config.toml
activation = "swiglu"
norm = "rmsnorm"
norm_eps = 1e-05
parallel_block = false
init = "uniform"
init_std_o = 0.00421
optimizer = "ademamix"
grad_clip = 1.0
schedule = "wsd"
decay_shape = "linear"
Each number is 500 + 40 x the weight over its row's rms, rounded and kept within 0 to 999. Layers, rows and columns count from 0. Numbers have three digits each. The size before them is the row's rms in percent of the matrix's.

# layer 2 MLP down (transposed), 1920x576, rms 0.0441, rows 1849-1897, columns 480-575
093:508504440496521484474531493429525432488460488537543533483548492508475524503457524519503467489534467533539514523499478477529504576516469470463510567482487531543528542515492595504486458479614561496448539492523417519536496531507507478473534493534532495514446469438467489432442499438443482482
096:530547457486451502491486499500521456529435564490552423531533503456435454541481448496522523568542428469364500523531469532429508546513537522460481534532503494461478521525472442488563528509569560490426529514462481504491511478414532506462550495516499440479495477542456483435505479499522572481
103:496480447559443485500559510495512498505502553515504541524569426495541554545464524518506463489485593545497515540524465444527445523540476536519556508493507531606547401462520495478509569442511432420520463513555516502496523564585399505498532504506563486536497549433512416500414543482486493513
097:500430454458508483515494437468455540487553374509481552512478458500467500503458518486484503491487591420413510426498506503477517506458512474536435472476509475467462501555538507522509477544482522517534491483469540490531519522498516526482513474628536550490507530461621474498489475551517503527
099:552553513543452416478513488439561524389493521406516529509469487546542422511507440470417495567475526485476556541453472473474467532611514524521556522435443457501531551487442460512502512448500432515516474550464489471555415485441521445520558433454533550504482449506517475503464505524518616516
104:511455521449539484566500484480447518473517461569495525564510503512454521484510422488477513466525562532500497508574481466595547473535507542486513503556526612524424528556516575550523495487502552506514458486507480542537561508554485561544514462472512570493506590539488514530561461554461539570
102:551537458473453492538472554524448536558484514476462492519545482516514488463475511579579507556518564493496514502546551578496524540533508480561416433529460484469557516578563492419555585525475515507487464430533500471495542558533541457501517527486563485523548585510510495546498453553469510500
097:463501495503511554526529515561507586534463496483493519499452598538540549512446492488545470404504545509497507514435513459556450474510508501468600544539486509449558587459476532465472501561419482527457552483441527556536526482579540486489492533488474537434528535556503438470481509454471452521
100:511465462487483402477412548511453534395489542525511455487493454469536495489519516474495566499512453534447528542551500525472541511534590526521485497421548561538450542484525488473512533534476467459490476420479516513513472560501422556499488507534493484513503424486487535491521481492487565418
099:483560548458465530521526559533474475522533538472495530538566515551446531476531509548565485449451506476522490510525494506525488448464448486496493494465535594457613565462535481391478510485524581422430506438442520508503500473512564566518434553563503551472540473495557496423505495488503551490
101:473488507476503516488508503518509464546472541610405519519454516520473545480467395529481547514448511492513509453568484520485434477431528543482546509453510508576473474508496480512490527483532497419479446440471546454470543479493497516476556523548505505531530424514487534501486405530634524494
099:508473477519482509513463561470548461523481471465432545479491501528527473483564526499536569551506525435483543568565435494533524456494530472513509443490502552500432454503495482473581492541537489453567536482539554501477468476471495541527463543470584514529531501444529491495486492474414424554
103:492544496529392517602598540543507531524528492457540510427553491500439479488498507503457486461489450480465538500495467516494497462460540524476526486530476517476471451508495473523474492422509480481523518497512507469452484531531474568486411486480532473520523480497520513448475545564501535501
107:498470479544527484467496487507580559460473438488552533583455527548512504499455513574480481535453479469466513521478503445471543505452566496436452498498522396526456577490435506578465580428470537514498467496462510515390506455523482537572516513433526508484489531493482522398473553518496540570
104:536465538461510464483517530515492534544509486505498468465485533541482523508551478522506624521537563450505457460476473554543483480496543500536548440458467462513567515498545534527430413479479506475535474532567482526437451530466465490457557519469433476491569495534503477551429534542583552478
103:410528564548505516507434504491462483531469456544538504494538516503454505523455446496542538549450431542577509567485444448475496512547502509509506481481568577491609487564490549508535535457551488488499422500527477558426480463529572514563450502430420512496407531551493458480502507560511440541
099:531440480512626426537503561510466517468515482451559440553473497533425483538420481443451437479513420524576478550552524514549506503518513548448535470440485514526481474504510527525457491498477601513527483525552478535409494523490418492547508537434490560475566508486498510433569513523531502455
102:401556479447479535509568445433499465550505513430430584522505492480445560525465544530510472533468481485501463442520457501492529421495497549518480484504567568548500488426558563429521487394476558470463458490515484522451478484481462453533398548523569540490499501567465503500482527479533467481
099:525486567438586470508481423523504528542570566478403520433509471514455475418538481478511495614495432476532500503465412491451502506502457484524448493528545538524476504507566466500521536485513519520485522547498459547503497476515527442447371462479440480502519544436464540498532477527480452479
094:551506556534572560498534469507421502487597503463441499446525454507419489520558560476498524517552462476491548559509455506568531429446518497448526456578542480555488418515499526476443441441479528469508562561514512542536456477484542483494535468488472472501476537540473491525506534413569486460
094:454452509476501552505533515475435535495531471498486472501554544473530482422426600490403461462426567508491501539477523534503545463562513524522478533519506537442456447566438529461522483472430511476489535455445510543488528480483497551516531460605439529496529484520515521559466508523492498461
101:492511505502496455504489516506543550451522536488458580529527499527558487481518449488500536451501468488536463526492501454537506446543521443526503527484526528507473485513486463429516486523546526599528511487485517544479503423568492491507579528516532487531527470480526503483508529531498532584
100:396490494494491527508568513460559459435458430487513481464481538522468468483526559514495488473407424579470483549521432529436507494567453456428530512401549464472517521411470487496474554450478521485520489541483491569566448488478477522525528485452519479550547470496458507536441453472488561500
100:450546517464442544480488521466453496447508535472557544449438535491495418536507547558515554441544476526439475523512448538481533431500546445524547544535515501452549480513524497566545509501501552504506559526502424585509554511517425468441477425491522462507529450529510459475534475477439467550
098:513535528477481530499543537506585521538475527583546481483458573521499483446558467474501495533547489457474515534456470446444492547539461537508529561504543472519465493528524501480507501538496532481480514484512433536480476517557515455516581487429485513443467434475493506462480532457544507464
093:411496483555521507542461529510545493488496532535528493512467524549417479505478547435501542537494462555424603528555418462427495523536498452519471484513498551556529545383496535497442488498479506482432458536477497506464453525518464448431479459501536502530519467466507488482481508555502493512
095:481474495478541522471525505458522451440425484556480539465488521528436509531457496520452522545542491489518530447459481474403515467480482511581497581513483492549436530456527472431560443462500591528453511523585595507502533518410522477514537522545443497489571392477479499606574533529537522506
096:442526525476449520456497496439491476499521496502529473470514526572521550526435539544498481542468527485518491546477514459447501557492564546467535471520523499395506537516554517458494446451499604477492545467599521443549468460568421527455448487495454556429542544462442499504547508489560510470
101:557537513490461472460559453507507438435534517460509503494440479569471533490490474531448452446577528488548455531519489552490468540499448504417467433560478514436495470451542486440484532532534501516539550488437530500460456472476506451487470472479516422519501528480572547518512534496529505482
102:497473520498484537426515502519497575498548503539548478491495446537443485581538446502595454457456517639478519490483548574553540496493509418507471458502485562507561549539485453537442467565500465459553481520501459452476451523511483538554506512511375490426510507453491507513468554490513534501
102:543443556393535454485502474526473505507523516546543456546504538498390565522482480521495507489503497508482520482511495505465526613615479505465492476536570477509481490576491552478505453474514432553499521465446465474530473529565513492379490526480508449530507475520552519514455443539475535431
104:487499440495465411524439475477526461428497492478513467540469567452532417521549488449507562450567522532511478517507569550519467551547523526485483512497547551514533442501526471471480476499493417484492480530524410498551459515493530470449516509493494498535453516544547489505508532503529598552
101:478430489577458567484523520458594517508474524478505456524530521461459487475578541516460566473537468474482496471489529497427497548432477475487515474543479487506475517511528554518528542458468436576567434483556436552487500481495526488501549401554514518485471519422517510486541444532474486522
097:489488470506477503499465522528544536546502451501449497511440496471480428452429475439567547430484446504533522601528501416544474606446522513445592494511464469533551477500540489467436479516432477465485583453521514436515602487524515507548490537455469514472445466518478544507509481434507491510
102:511572460474520495591488519487454546553451522577517461559488469515496494517518492556516507560461502461501510514492495455524533546508538559488454430489519447433439539506474563490473483499485510477505520550524486566463528549498442533457488481440557525554584471479498513454517533492529472545
103:531518468430541454431489465510461467429538474553441428538506567486518516578510556462509521481532502486501591495548472496516449560504465486530539542500494404485505550510493472493499473429383483477535486482548475386495471509458476436439556512519523490525467448521493542507501481451469522467
100:509504423535487528480463499459562460515484531506493481589470530546574477560511470500455523473461477438499504572444462456493529441476519489488529468545520546545460493539486453468451521565471502484508450544543422468511504495479457507538494556519525556473467507499605489444447432447434540587
101:492454518506480486438536461544511482562531530498496540483456483584501504498476527436483413476504500452495443508537470453498429487479474536433527485478479561523466526492449442451503530477484407480492474443536491523436433557501528483447454538489589526488556563464491516516481432480470499500
097:484583547450510504550475524478501450469500545461448465483492556489459466491531525564496562524466510543455479551439501494422518555480467484535444432532465530561513460430488544477541521531536562465531484457521452520465437468434483521515409487498511484484528460475528520451538489566481515480
101:511499529508431456468449432531539518439519434531402586504478501532523454571427432461487557467570464439530551527456566516474461499602478491444527514503515498523505416501514478503496537471471411563495509527435497541481599424480478550496547435595453488476479580449496438503500493454434525456
101:508488585535529510542539493577462496574450449503494517544556464521523514430491464481527493468424530494472484502518501488597554498518535509484466469537523412500570451550540555477492599491529529492519508473446478486467535479554477487557492509520579490442524487494482443453463522557466443540
098:509497519530565437465446475497467489571512552493527509604547546454526488448520456512495505534443505425562519597601464455469452514511528466458475491503590489444527534502478438503481492494498411475541490527497548504482472456533428460490516468481559412481510459506564575592477526439564480466
098:525498481485539556421456518480500488533471518475526535530557535501503480523459475452492530455516449445540470537447447545470472503523487522522528474517508544547496502394481485478498553416465556510506560513500484513432511467536501480608514485532491517541515480464462531546443573579554485556
100:515499517509477490445487615486447582541493519607501520474486492455461519500519423492493512476536461503506521491509493489566487456536485508527536462546463488519542500465484479486525551566496511449519521497495500504468523507514443489550478559450531468520554460470493447546455495519498505485
101:529484495467549461500518542521514461560488439555549485530537418527521518497476513488454464482419520421535487512463510549490510500433469535509538467491497540546556521526526559431488509400501559550446480475466508562453513492392454516489562450475422456474421549458542511482526474528453388492
100:469518473471523551459532454492505460492496509422561493477517558459516513501475513459572480527512517482509490506500472543463476545461459492560505530465445545498474528545464484534470526487468455551555431478600497456528473532532482423513613444533488457474475539494510529542520474483451452435
100:470502424592562486478513530493503411553498488494538498503492563503456519475425479550444493503532490492452482533588512486504463508532484452476485446448478529457499495512527509532557521548472545494577469461448538537406480510496475454538453553475443488457525456454551441575541484524473499470
101:520524459536523528512483560399500447471414489485463491518519459471480415534528533532541522492529565451516484450447507437464458496446500461493585541487491539493496528427522509505512484489459504479476482466523461443612516425510526463544484461472567495495591478459548422530416492595533489534
103:509542438463502495457499523486480497526383583453487520545526450515497560468553514454475520513574540455450500461461585458488560465547582519535477370443461515501500503509488471489525550470502486554495467486456438471466511441490526493513621532521569517532528494529572498386476427543439515475
# layer 2 MLP gate, 1920x576, rms 0.0455, rows 1850-1897, columns 480-575
098:496491491434471506488485498529480564484551517509504481435466466499481417544483491475534497456600516603528516559513483579506536536508464456522480537477552446457469485462532547523387465450485531439565549482510525420495446522468475474520462407529443484483481466524534522506556434458568422538
102:562520470498536462475504373402550469525490513539465506453471418467561513551545511520544502401492499426421590488530479481486486542454499433470455465604487528487467455537500458565462474524526507541551511458533537531575511474468443425465544543559506538567402445417486466490502498552500419513
099:500495493456478482458501466526463499549501473468495561477494500485486518525519514514464464479496509523481416463606468526557422514497468448460483455515400508426516476507479497413430431494548481457540546480460532473462480458537526509485524523471510542533544420494552499509445429410443493532
100:476511481482561527530555439476447514461447541536505504512521495496467489503532474590530494452559432512532516497559542508546506524531549469530539538572486463475407531480455471335465418484554549457612465556490509550474479598442474406503520374394464486467490473567551478475571525509473518542
103:541537456468550506512517529471485498441580470561500510450537513472450471508587515474481562526482533493460572422465540493482421517485521460555534538427477439494560550533490530513478505450493482470575480489500486533514505523485513474501477509502580459464549532535615569572500509484537493526
100:510499459516535528459463511509489523535544444483401497465529545463454511524494535528443562495537479488531519465459440417522477553512509485547448528434463490539534493471517469402513499503570428469468497466463415521578577597528519450496521455515542468537510514471505518470441451530522441470
100:445472520462491459524533434508507484491484577550498479542483467398519508476520522475548507528597451516555491535532464483625544485487497549407539522533504439533416516547461484487464453488471544489502503550499552509540497549434476461414514455606551502524484461567522429506481494579467488451
097:465553430512484485540519511525398440419498516515500532475439561488498492462545465547497395445493465494503480501472460501501513564451458533528542502409523562522516566509514480457517505482533437533439460591526479514477556387485476424541468501500461555480568441470497482436545469492535467488
100:447552475466551474512496503526540502421536503449551495499545431547501585460551436507537509487473445500460484479559474507559495562486540536553429543499490512480460480529538493404431519530548514449484543583485490451478464467537524464488458466494519519438504516515572450502482527439495522530
100:489509400491484411542513420497460579508542580491462500517439522442532446529433497548466515463477554486481508453503534527513535510486520546545436548469502529465519466417509480452508476526487531551574501576425492543544523481558554454491501521518523528542491502446496519496483500535448557453
099:519475527475448542508457500495485506482481465490569558458526547506518600574499504498521542484503522502571447544545513458477453390563497553525558490532594558481463499503399476470521488468487509539473478494514504514566457554430550452493495520487533510575498466503439500523432493495522455546
098:513550486500477497487571470466493520509468471487488457529536450532516512489451491492477527517514459484447482480470544576430496533558501482574494436514545529522568479475506489449473442502537497474516499599526449502450507494563469596546468397480471485543512510546509531414504480430569556461
100:499468419507473454525511495425463485492543450524484500445494468540422520510603490446512477543574466529521476499485452491483507518487552502525543464486576485561436470515511513532425425531441504548541465515503550502556504497450490471573495505510594545479517464528509437477463481436575476480
104:500421489458471535507547453470428544535513568505410488450456500456472479517494532514528453526574534535518527554563418545524535517475506473496487508500550556527462527493539508486495492517497521513552406531512532557491547505476512456470528437516469409508535451534545482476528525490504433482
101:562507457444528466502466535489529465479498542439448518462516474463471494489494592563487489493551463490501485529544503507503427599519503443560514473464513565539565565491460447506454451451526544544466473420493448486514486528520490558497508536543439507522565518523504481476512439427508518468
096:434477462545506570493519450456487529550487572557499518518530420528553475461530472522537580563535534482539523534476519521466487479422461527463500498550448533564493443499498482500504541458533538556504515497592461533539543569488499489458497523487510499446443443505505560515482538479495466475
101:468516437502510542494526501545484492500491551489525479466489535446471447457508522605464524541473501520420533522497518451446495476478494590472495406520504439485514462516559390522510409486542502515496441463467520472591506470533471549556497482444528502472492494496438464460544548531524502514
099:496592541443593552489507553481536528493600544435504494592505505479521514467507562445514456460552413515552488502539471504553485448514546491537474415499468543519526501571525528551560474477525429537499553500515493556509494506420522478458531555505502552472475539463531452413536503466506473550
094:513545437518450511522491468565515461479466452575408540562482480473541564475538462543506521497482493575514486465591461534471527506502557459484506524451521492462530534511503485473481486474524519439541508543498495466508547462548417515511525477508410518454506482519485483452502504576479501515
100:463564457488511564516521540438503521579515436535428522424585458474532456529483522539494541551454501526455543452454463552480480509533490489515495499517546486506476496500535541423513412442485460461450511531546562520443501474487501580499561519476448492512521522447594527498499533473496526460
103:541522507522510460530438512513474510465480547469545517510495507496453418514443457401503556529494502611520496508465489510515540599502506510565562543524556488411462468557557496511512563520559500470517571502506563441498457532435494558488474419480466536505458427501491558481561547489475567478
098:493514477531511551533544520536472582552478540492439441487557535479501543486530565439518558499462507505459552440495489534450514509520490512569513550460528490457472497549441476468534482505545464547534477477517504581518578463507489465488559532525516505508446490466454567513490578450504518461
104:443534410515527545552564490521456481436515509502510512447543455541457442505523570486530469505532507552451516470517488562528505535490492483472363537518450483486499481550450563444479464454549497487477475519515539405516484515520487498521526505487528449510508510506480516560495485536557470476
098:546577501515436480466440541470488447543456427454548511596500539502473532459525541483518492427528525525442571502553527553523473496505517557475549509496481449492506493549467435522513459455544457524570540469492474434461462545507514516526514542480503469492482482459458551535520554559455465466
093:467401514469494508551528537454461512487490516507511536435503470512475537465474499496469527527459504511491527464506488517520498484519494556542501458484612511498491506551462636480521495509486455565463473519568521491444483457516435412521412512520535522513446461462528454467505540511541552461
094:569521496440464461509534509438521476537494469517445558493556469446448501513517544484475568525530430490508423538484428497455520509485399560511550512461523508590454496442503500494570523510481496551519488514566517571496538465466540439419523479517567540540556485442511446524499479477501475443
096:544497521463516546498581509446539472508535453496500473487520561500521469506419489500459496585533504439461522503468483523542499497479447460564464553492558509449518449567520426439531470497533539516473499487513534470548441451424537484506558537489500594446477485498497552447506521551464535499
098:491528518535433501458416467515522568509469526574461545506526482536539460485496569455485503469442451467488522465529523535473534495388549451515500534500484487537505474532571547509468510435449509564460484558565510471511498495522511531476521533517515454516521444451498440502437521475548535512
101:553523497465503436500534471592522407509461478490489545543431598434546479471522534499443472477501443530520466556509531515529417511481484482481479540431491473537521518563502505446468520440589464524461476511528520501490523525449521448520538483439583466463538491541471509535540525463487516541
102:563518510554437490416502540474525477461509466510552453513468513524482473542489530477518575501495460539522607398503479518525553458584533458455548442524566497497578426539512501516456473506559462511587528571462445502487484508514444514468478526458520455512517408443566497510545520429475490580
106:510534485532496465406588553487498494443493533503518518492583522537535581528497529533568529469583465437500481492579484470483461470561440502502452435528524479502467514526467520543507479500503519534556441490420505450474523618450470514485534533502573521498533494578612546526545554516446489442
110:528484446509485470541539461479504526496496564516456517534506485487563465481445527502581522469518464411436520430553533501524487534508544521479513469533500530502567520525443511531542489515507508563516546505478480502494525514457583527412490509478532533542465420525449527456480507485439514397
095:522505536472488489497510516471464492537489443409532509581552612446533568502489527544497539513430511548452509483449428505517527513519552544499532570559448516501482537452512547459445505470564484477516585487484493429490449482486486520465443488509473385551563487452514457463459473469454522532
101:544484531514480486547517518519524483524500503504469459444529547559546548475539474482494425531502458497479507475514530504555493516410468418554453476551559574455547473466533480484484478466548499501483548525474518435530499527470526494438558523580503458527436556552460567413494529429519525509
103:539529425498539532463539513474535482500495501460459532483477549554508510477475464492502514469516419564412449495444519466488480479502471555532544516546564451502445608512556544411552517505500501503482442518527457541588436592533564516551473542523432579486507454491489555464479499539507590470
103:450508528497582504535551487521397589509518477483480474475580529530493515432426498435515489545483489498432478473458522528533506491507396582508528500495506481472514513522531452474433454422521540520545494507505548565523556517502564517443473556552492445505514427514497532475455468478464562506
104:549512482508552526466495516565546494512499475458483464466539464464488471564481543474512473527492517511434454499539460560489454545516430437487512481527451501484552496492503496514522447536542518467413529502525493500568463482432474519520507473514468481511448553531521433450532485472455507460
096:498562543458530552473524479490541505435414428470499561468506501413458566509513453460533532542496542476389450543509505455460453480478461457438590495449485502455583455469497476418537490490504503510579490484566403499478542429487516533503492487513474476481499489485458533519498504469494434558
100:502486499469521539569471508488480531565494470505462507543574508503543560479576523550469500543523502545522511529483462533470574499523439484553548545534456438555443466445514444490552446487491477518530484540433488469468454538532501499529529457506480462518490475538449511545518474454465470536
100:418532466540530488460500467491497536561435520501531490470569462480501598511502473503468543492556523519486542441488530514522467502589456532512516523576482538488535484521388485555525568473497434490448548505396400535512494444526556498499479460475562515577501560473513471489503488497518510473
101:510581513453570533522485471544486530506441461517523482518555521545524518480523549477528510431516406504488480399487437575545489485506493599557561469480576534445458428603540517508466469567517492556477452503484508457577519530400540459552474529486517563560461482483551509499503490549554564536
095:481494537451522541423517503446489395499498466534478478468506544510399352471587494517511527562543497498553511488503531454482475487410562552462488491472467492521491476481494433419632480483506528484498499594418597489440437504442469465482449504496511542499478484510438448516535460476487468530
100:509494553488493557483501514515514446493521516443553512449583545494504478578479547470563511490527513480466520539533501502522475511536436494476548509458471474546497498509541512488493538508433504456591513529455517489554465526493484517452546531498498507570496467499524495480521469514476438491
102:497476574412486493542565556487464519515519542393465487506490522550545497488452519456580535436499512473462462504521516524514537454542461520496499443511550576526505511459482520529485480484534511485473462451484449452548538507509576478403526537570584505475532525514518548441511454501522481540
100:508521438532521524508476468499558477526545503431483482553492509492518458487463490373466424469489522578502497538487531469577506573441541481502490556495516517566495471520486559462508479551547467542519550576509442561574504489537540490553498459518467606509482496524508533437494482408456601486
098:508492538516424529468468452491503547504462518528566495557448553507571494458410546482507473518506485491520532396421555559541478457542534496534539503486497424482465485445462516520506457526498492463509481508550517490604504409472654460546517515474500500491421518490500515537553486510557503557
099:497504552473464497492552445413521552507541520528555465460475531521518521560531471444471487440481500446517542491464477483422512505506459487534460562529508457498430551429580476516543448522547497494548503427508526538570399430411465468493505502466524521535472521511513466443408510506539496464
102:532473481450443570535467455489504496491519522472518515469567477582494520502496501518492508486438480560455516583472571477463471586454443457535499483464492498531549451502436437478505552517518441524464442528534535551525535536452499472510512461505562474535497472392492566455545529498492535517
# layer 2 MLP up, 1920x576, rms 0.0445, rows 1850-1897, columns 480-575
096:475504528501475541579562466500489536430521449456463572506529533490484463556543540536543434485461479519489457504564490528539416499482461456492491561503480489493547536499501506505494540481485512561487518458461446418463490427490434492556512497490528532482485522505509486562522496553525444505
102:474561501497437467519527535450505480488463485512505480498506556502507532518539551521553524505548551504545514506529501489475490484495465480499563476518598430550455554514476509479506527463550583472486389478506469487547517428588436494511564441477452527502500526497483555540479515523495503531
097:528532493439527467495525527528508443450510475521542563521443555440531527508521539480471462476477498539519525465543470538464486575431458503449529567530479516419489562451444449518484524489544548472539503447514524424454497440476480544426512516426518534513468504428543493481538470503539456494
098:539553556475465530492498500522502570555487438535413528501497533431523476522478420533501499481508447515476516499497509545411521494505503488531512522512589567469462587416440509481549429465480467506489537446490522495425489525519485474557435483459461445481447452496553432532526578475531457566
103:540539506502485536480491478529532530483522464489448565543420495468482516539540526482438456516452577516514479522465527438519587476516502550440454481485471466531530476507533475427487477516498563497515507456464518542443557488534476550450499493496468525484473507549500494395498502510496453521
103:449542474507501432458544470441540468542518485457535536559510509548443425464487469524488472558504486469429537463522551493410467531515499596483495479519462570373506505513456470527468549509544518439485522577513506536490483529477501461526423535459484573462520470495495446488462463519545540481
099:478579512442451564519502504460558600511471428478453517585442497472554486509473526499526529530513456530474516507521513471506398424498503496529553483462467501488475550434539516473465508532505549487485398538496500485529575513552486428546556498449483448501549492552387496496539530450459479552
100:534513535475490583503537457533466563518513512477439484527519477552521540549505495508519552545505504567584550462484454491510508527498509471448561600498501541453516474488606442539472467497509504498425478510478496491465508458572460529513544565511441472499494462504535489424502575534511485508
100:475458474564550492441534515460493447497517507450465565444374450548528495529530533519484506548512505449448516536497573503447494547501511471486482488585445460492520426551522492557469443522463499556493524544480513492450579497465440532519492506557468508513482475522477424507461495612529464524
102:490544515485468459522468465492527559519457551547536557584513566492556512462507456538464520507548456418472429529479498545571469483504495535516513524506498477517486525499477451534426466501509526438543549567478484572553481482531484500459497476502610526434570479415470555430535509516463548501
100:503481514586481449537500513558494450546504537508472450530487481577491482457513488481525518460489461476541540528436470524536564540415545446530505472471501516492462532483602463466468487529539508540517477475488526474554521527506482474452489475490481478519438505524486512485385531478495496525
104:560544621517454503500487489507528473536464538507479494548468508538551474548483550516492543433582507539465508535565466435500483511531484439480562490462486467510561445518454464532443468542492501577533539527507445511512490529473459485460469536477457474503519507498500520468514529479496437428
109:490484466477552513515560465492520505465491473484505549518497545519504428476458493460474503456450480465398498465511535537536506447480506457546475474456607481482539490574550498581446485553509505511587493547451469500488477511489518544453518556501535431527474488499581512495463513500576523498
102:550490552557486474594542459532520489484536465466499397494448548483534538487527485462495482505451493571476489599571518486452490475572459523489510456474548568478513475527527501514581465453520466550555521494532527524516491552447457501438490533506456477410497425471495503499573514539521458529
104:492436562435485559502543502514481526582518470442460456547448515510579548471501486502409530451505534530599525544493536524419484476381479493474503462469469563527457546512487505539534535549545503529454486517524507472546520484552434488485523473531456522463518514438543463536485535542557483464
098:468537492506514551495461476452506495392440462499522466472476467470475464539499574570501536482531498502515509468579519518476453530489490477537518524509496475452492475542537524475449476475472540545537483544537487574433638507475528479481487488454445544508494445559503488527496474497461564523
102:519517492501446502483478425513515533501524490498546555494487453480546560543498467537498432496505493541490447566483505475500495488603547444547479509494535508580494477472504519450583510479531590508467472456500459507507423467535513514529496482485485507584501563522483511489513508496546534548
100:546520464476445547559583483499458509546438481562484455470508493457485442533499504416588488486457544534442499527479566463541504408461436435503484447478554529431479483488439522527471533455501541510535519498417540470457498510467477573438496491539567488538550418448481559471469453488499419534
088:463529490511494524513535513523508565536471414452451564457510418491528520491394517528530534452473477548504471447490574482497539497497504452470610524439538522477515486486401512500464471538494462524512544531502541527497567474596486498561473565526475544451502463481534481585512548475464566481
096:497502518509572426467485539492516447428512499592539419509436494545494533549458496526481475507542501457553558467458439470463418509507479598468538449525520417450467516445513454540565500497461517552542498529487469526547461453495484487494464528508522552426525463465440465505471532548517474453
102:543504426569488502490423463494431538516500498492535458528516511486554544502473544517548539556506536569523491481468488560489506444583434479456484499516487466461525406462423505519541539556520482485471481561512468534578498492558525481439450519516550536422538527444548512521560383457497432514
105:463478526496530470449478523477571463511512523580564475503501511508422510483465502475520507531522555509461525506525498434469495533505506565509548527530533497507493500415477542487422512570523550529547469543533495507456480498568462480495503435489494461475529434469538516460507512499419598537
099:539470504481495492592463471515468550461480491491421503422538444487482541535456504492506469484466521519447487462516480500497556446539561519524524562468560524536547465514519570508464477528481444432511456544575506475487528527559388547491507512491503535478559527437484451454469499490423464503
097:578465468581533577474463544531517527519527595499547519469435582564515487545519475501524428537539459541449481468488541426524433462471474560490518485450449518574535502511498522518473540495503477487438535560481468545542513552507490457494502533497480433546496508487461472436499516529447493500
091:503440498553522570533597471547501538525494447487415434568588584554493539500528511516525529573460536501472380459465495538507496521507468546491488488508493477504542466538480451469513514490513481520532463492485484485551473475411547504543518528560504539530447476424472529444533536444556518533
094:589592506513514490514424535479456543518483518529488518485589493433453470459427492583519471547465521493493527494466511535619439460526492524484459494480487536460511490526439515522502581555459446466466500473502495476531525501506488459468487482564479537469442610504548492510523503485460446474
094:537561501501472506504510475476495524541481502579528493457500481476446495553533468517471461416539571595429516402477520516538413551544449485493416545467479505534436480528465491443527529524512481478530503450468530520465473480490541474468513503473538512483443441568502546448504508556489501521
099:494515463490476480502556391534422535496490495502490477489495534498473541503496552556546504495475554469446511480447499561535451500499512553497521494474499495472484489512567562504523509519471547517564417433527492385426497528526474513550429468466526437439510523579527526450501504465475526517
102:510493446463582517504452426558558500557485502516465549523537533472509553417482519520535449490490553537476524419568541503457516504537539455571538457464410495492543490475531538494529505463483491497526473507483487434512567475477504506494465484470517474441496479508486413494583584558537483487
099:513499448492467558517535490504427421588482539484483473479470488525505528507560423557470507560442449445522440483513544501436504544560588487506524532515445523492427440499539500529501535536478555561518494535503496532491510555477510510566530507506484496455530529504449506477540558448463502472
103:447492529492500494481549433501431466558418419491553485452509466483486488548503517553489434435481460515532489542475466491511550508465488521474541523491514509474527469527490513484508588535426466446538562459574479596493509430504512487470529533514558456519544498399471506436438466474469496506
108:563464510543490556452463476585536539481461542489487494505543427473463468542559494493478540553526449443554513518485507482459497465466553505526503489571506440502490496407555495533445514465479418569437533543470428511524485552503535521501484498512562488530454567445480519548463497518527469483
095:488474470513499485497479503471551466463487548542518468431521418493465436540421495486513553516532545529501473520420554500526470415530525492581454469492517516479551444495445483508454443402522477558525505514489487507497488547473523511530459455480551517537483475519469526551475548484543441446
101:528471514476517526512543533557528489471532507412506568474524511534534500501512464475509466467463509585496500578542517449477526505466527511523448493437444515471524504568577559556470498399521440548513466516454551524577470483460503554505530480415506544503475518508499563469485507531469539519
104:528498502438521492477539467444528456538544518518524533521477558428477474401484508476509488481509603534457516519410503535533487542527484485497531557474479466498537455449477488426526492556584500537508472514497457476505519527477489537461503469512581481441499493499515489535483558531509528480
101:492534457533490532445463435538464511499528467494463545492565480501479535538520544484530498521476516574523484468575467457562484497485505520513546496512508468471499526469468527471440471477528506453559493494563465429451487492521477433496418432502532446510478521561522464476496478466426535499
102:480573542531515464458510551431524510542498499529544472564482526494510512475468547495454469470490492480456478508584544557504427546547599477554536452502509557472575567472450467542510496473564515482576549471536406470548472438523471523453427477498480465497495537475504428450486517432453514551
095:507491474538525469471515530477482521496484554508473507485494517511475553506467505411496527517558500536473553451516523491471453486525445521474442528553472559479507509462488492590488560468508480494501495459463511471444506547495573497478459444434487529431510429440430508514553559492549425529
102:474519592499507541550535478426524559463487504518497472433464445526465523497467531446481515548528442588511486576639499510491449497482454552540505448503481530556461537562527512491563517479487528536568490466553564464502514423473446518460512483503529479528472505470518496570499445455495520539
100:469446538494426514469568480543487504521500457462530455504491515528500544561467468463479532521503484524524472525490553504558491390527524536423512469460502431451529537492465524562530505571548578450602526468495506537472518427487521505454516501510524563517503453578459522475420555504507484512
101:528531464480490473452433505541452488525496459490535411523512442473543511477469526516602538482514493475486455441546432519538516499511531485532473485488581455487491454497527468529502456466413483475494516551477513484546561573522415537517481469474462448479479513491494467503470527560483541485
100:551524504492555568526486595539486536519504507502455478480491492484488495475484543491541550484493580512551473495518497550521493529531476566488507572516474486516525531433452503450567509481497496503525561461476566440474512505547439494500446466501569453496461471436501487500488556522505561443
099:598473445539551525517558485497455487488550498534479501518581468489508505483518483566474529489439578452511495524499450460472547481444476502516542533507522559458474451561539531569512512497505526561481511532548496525480544547503518536437462465510471581412463492493559535475481498491468538547
103:506541459465496508499491526540638512573480546535564468492488470529521459433507431562540524503473534468556493487384525492496516428530485518543482518501496486522481518557493492474511524430502478483504526496522473527536434514427503580515478490515532444460487520458491490446536474489550528491
099:525437454465490508555507464478468473600425466525518464501485488457473475472462597488533523527472566523528516522475487442481534488497559455379515529524492452608468399500515478459562542520500453544509486517510524521437553481502488476529538488523463507486492524494452553495453523500549561569
100:494476526542570493543477395502588499484469537515463515537472532503558553499488521502473533540545565523571457537560531537510492453490563539533473534466481481519565435512505521549509561518471525507537485577503481506532491500523544485481475502453485416560488507488483514558479519494473524517
103:534489519433565556469503593549496505479461493481508520449568488491453549478582434503529512493513523526518500444506484475520429455498539471523449541519453506554503461427423418441614480524499492492533488510524525463567457487477523456509428476474521541486437480424563459446448513536497489474
102:447509418515516514453484515502501434492512530524405439523470411480477473537554535518479481468479543472491527435563486551538478543431512458486471505569471491527534498459490564541512478456554568429481488462505496485463477457469478497554463479520494485483426415521533494512473453421479424460